Each number is 128 + 24 x the weight over the matrix's rms, rounded and kept within 0 to 255. Layers, rows and columns count from 0. Numbers have three digits each.

# layer 3 attention value, 128x160, rms 0.31, rows 81-127, columns 80-159
145174114157120115118126154145106161140128128111127124111138133148128139125150132125123139140146128125112084101109133120119104141150089116131119135176173148127158173110124134098083141134119149111117139127130114099105153103143115100140105125
130103135096129109126118126102152120133118125141147120153110138121174149121131091116133147130118128092149118157111101132141137116138130158144132103090109109142146110094108163100149136124125133097120143089141095098114120128111174126154118115
116082157088119139122130142121202151158102134130138113102161112139111138138143143109096118145138118174113065121120131143132118130145158111098098142136118137130092125137107158137137108151113138143130132153113123126142133076141141116122102099
137142126165127126125171129114106111114132150112157144144106151084133116108103151140116149092155117156146133094086136119150146149141122164135134128142148121125114136137135146158126111148136151119136127123118113137154149133088118135099127109
160120153144133130109129147144108165115128148115093113132125123148144134117104125120131121147141108155126112141114160134145168131123145117139096123174142124134147116129124133156129136105099149121141154142132149108136137116136108129138137154
115122122146123136091108107121119151123151140100122104112135135116151141148146124144140115113105126144113098124098115142137130125137145149154105163147135097137133105127134145156129112122123142140127146127139117138107146167167124141119117105
135112124146114132144130139135099125151163112131117112124134135166136139147108108130140126157122152133122124128131135152141120153152120100133127097112138183084117144174121154138102110131133144130116119119134121130121168116120138149078111134
157157149120107132136137123105140143141112119117149141117119177123120159154155123103124123117120103157110107146163170123133133137113123153150122112111161175119103151109116152138127118100162144120167124106097121116134118127128154114136137139
119126119088144142147134111124136129153140104141127107121112122162108136168108152173116128131103141133106152138132154132139108137140119083168156153155144123118139121116131071113123111101145129130138120161095133113122125133150146119127129119
134092117137118164120072121087131147143105145140121118188126169160138117109104153136149128162162139097135160130143109124096145160116131122112082103119104102128170138119128143150131126096087177165147118147137121127146120116134105142157159157
128132137092133113120135093114114168107162112141135102108083123079109111124112127129118108115127137148112114132153119145123104154139139138144132123126134104143126108110147138121104124127078124148125126122155167103148136144113095139124124115
094100129156136114162146094138125140113123089125098160140142139131117143176140114143142128158103118134134144112102114118143117122110120121083131143157114117131131129118130139114125112174072147116135148155124119149114119126102136132126102143
150146139070153133121133146109133145118132130189100156093133140107081094143112093134119144139113151122132114146137132118159115162138150119135134159107133135127095127138131108110129144127158120100132102123127117097135149108145154132119116107
122164129128118137136130114151142100108118124128128165094129108145155140133128114145114127106171112116153149097152124120152119095118140139100104138147097117146140120136153142117109127146132138138102129153128159139117119099152122156139173098
161115088133089110126178132170122103142141140128089103130158066142110125167100114149130108085129110171124130150132123164111131123144136153123128131164132148096110136130098147166146119120140137135099095133132159154130149155110142139152110106
131157140117129108128135110089122123135128125136113101092108115132141138158119115144138126162137117115121143139145153131140107165145140154124138126143122147121140116120144130153125139135138104139126161144138085134157181162119143116116113135
108120151085146116129103136142104159130172139141121170136116130163138111150145141117142142167120139108123106106149112137132130134127116152074170147104154115118136131119122154143156158097112102123132107133128133136132112136167131113124128152
123127122089100102134106117127148105132127115125148128139149142147150119140142162136122135129141134117125150168128141114094125136111111115128136129105131119139150141147105144144110140120131177120115145165141141159111112146117141141153115157
131117165138127109156135111123115112128127120133137103093151099123097133100121142108144121115118105082126126134128140138119128157094123175129121126123145139137128116121116132155119156159130141128134151153124124153153105136127127118111104123
112111144108134131143110104104108126117122148170102154124171110109107094122135074133156106161138150139156135130125125124136152161143089125121135136157130150118142171123137116089150139149130120136139155157119138182106078128094126132092141141
140118130143152144167130103103119118148160122110147126169128123143139105139097114094147133108168103080117155117135114086117122127121145111110129147103134134158133108139108131140100127154129166113120150135150104146114100187115137112112121123
126155111140116125125108176121107154110144118099130121132096118128113150128133131110134100120132121127099141108137097133118134103136153122130155124123104098140134114125153118150123131118141138138104093126117118110155130140120131114154123120
154134124144134119171130123137118135117119145121155097131144115170132130129115127156109163107107150155111106091118138125138116125123110143113123109095113124151116131128101132133139135116125163093133116148125120117115129167125105154136146108
137141120145118145139131136159129141156132124140119096156120132104121095143139128140121126126119125135137159136142125099103107143096168140121118150152102119111112135139116143155106135125119060133139124131147123127127092158091137141162102117
122111110127159137158119167098121141097124120083132109141125143126161132114144122159105124112121156122140103128100144110152094138096128103124144120109143139136158133124109108124134132108131134121133142135102128139130145151103110133097134115
099150146129101169085113145144132103122114151113162133091100138114126114112137103131079156096111133110157157111132116133130129133122128148147091138147113168137149111127123119133123137156115102154128140137083114099119162121100126115097133109
106153094090168152138111152147120125102132133146123143147122113125126140122117105133109130127129156118129137122138114146116124119130129121136151116130151121122177139133116115143115136079140106143140130145126137120120150172133115147082157130
133123085144138137135117136151121126115170142131137124122114105136142153123110114129124166150160119122132149158156152153161135147109119146126121150139117129107093116100142118106141152164145112157126145150157156108131093145149135136123148119
127103116128071125147121156121130099159138123117146141126106110117126125118109123108097106109132124155151133136146132129108133108091151170105161134123124106152081113130111141133111133124114141136142128119137126121123126102133173105116133119
122070152111140127122098131076144144142123143086116188146154149091111126135130141108147138134135130124159156107146116115134139139115148120109114112132151149108112117127131127117122144156127125095103149136126110118144113146120137125146143121
116141122105149120139095114121149121097096081123114122116121161115118127102088158167147129129125146137091121150158151161117116142125125112144171084125106126115129089137133117159109160127141143141118089167125118108140163165101099119116136122
122092113106124147154134099098133143126103113127157123134145125139128136119130123098137169136131111131147122152134128102121159111100122123163152155142152129156125097131128168125142110093114079139096120116163142098131140116149150154134137093
123125143096098111124117161136103127129129121114121095154139152143128146139161146133144089126089111109156141106113113114129118119133102093104114101140111141141121126125089106148148146143108131133145133152127122131138134110139112143102144140
136150107126132155127118128136087164138160135113122114118107133103116105136145086134122116079150144189144117116103137134143101176115146123150150110143140169132101127145146158102101122140089130176149109140126114147119142152142090132120104135
142145105142089097134184137165085154133146104121122122107152124139119127129132137150130119114121109155129111150137129131137146145121149144103146106158137131111119135135130161163143083137107103102156127145151091110116136160105122127150128096
136114123114099119128162149126094103193118100126121113147087106086102111132128158088122140159077160179127092139145111129135115134141148133114117142137185113120091180141177130159123127135144126149145112150119150143148110129131139094124080146
130132121128130128157101128130104139105121174121141151118144131134151138172106133128108139146096105134121151122098138114104130092147115121128125121148149162142144132135141156187147120158152116099142128129104116122138140133136121152135120127
147122125112161118146129128116148125067115167146143117130115108136121127116121092148133086138123102133089132124102134144124149170135135141102132127127132096144108127119125114126124128159143137094139123135138131107139114144106144140124134113
109149145114105157137142180120153125151135124154141110141129136160153125121125160154137136126095118111147114114106139108142132117119137138122102148128130135106135126128121129177115140119107149128161150083113115155138145105139137130123135143
102127114114083140130076129145113122138151148130149122106124139154125163135113111108130141131160150089136160109105128157120138111132136108116132134143097093119146119120125061111107134145114132120100097128135132094155115100133123096141116156
101155140133114085094117145128110133125121142133106152139075123140111138136144145128131137141111149116140130120141138101098155124130115127117106123133161138145149135138124094130136132128100118081119101132118139099130110116121145150139148150
178120136111145143120127123159123150140133095096125131143102158124145135155090112149126118151180120139127131132144124123155136129157122150103130130098140128092116132147125131107098100113151104122104112132145130089121144167145133143123163119
134147124148109156119100137103131117100119158136130127115146154137122132095103129077141119100139145135108126120127127118114138138121139161129073089126136136143104107138142101135120128151120139081112127132148168121134123133109117118118105110
094127146123133138161098091134125112145122133131175136110106123121150130120137158081146133176155110076130126114118117163123150118112101133112149152109129122134125151141099123141109110107131169130147110152159127151133095090134134110129102153
119124158090157122151106112071127160125093161127162122152132159129183159147142144165125118140121116106132144117128125128106125122102131099138088138103125121137134131102128097142152128130166139132119135102148119156139159129100087142131114149
144096130150129129151107122134135119091130132153098122096153152095100142131118120104167135139107116110139108080117152131103140133074169151116118105140126120137129116133129161115126110134178156099128130181124168133133086113130100067133152146
115142126140158142121118131079127168143139129127141153128109133141130121131117136134106115109132125133137124132085141132102142120125105124141105136160133102120166108090158141120126110136120132126112126130107120114163129125130136158134156145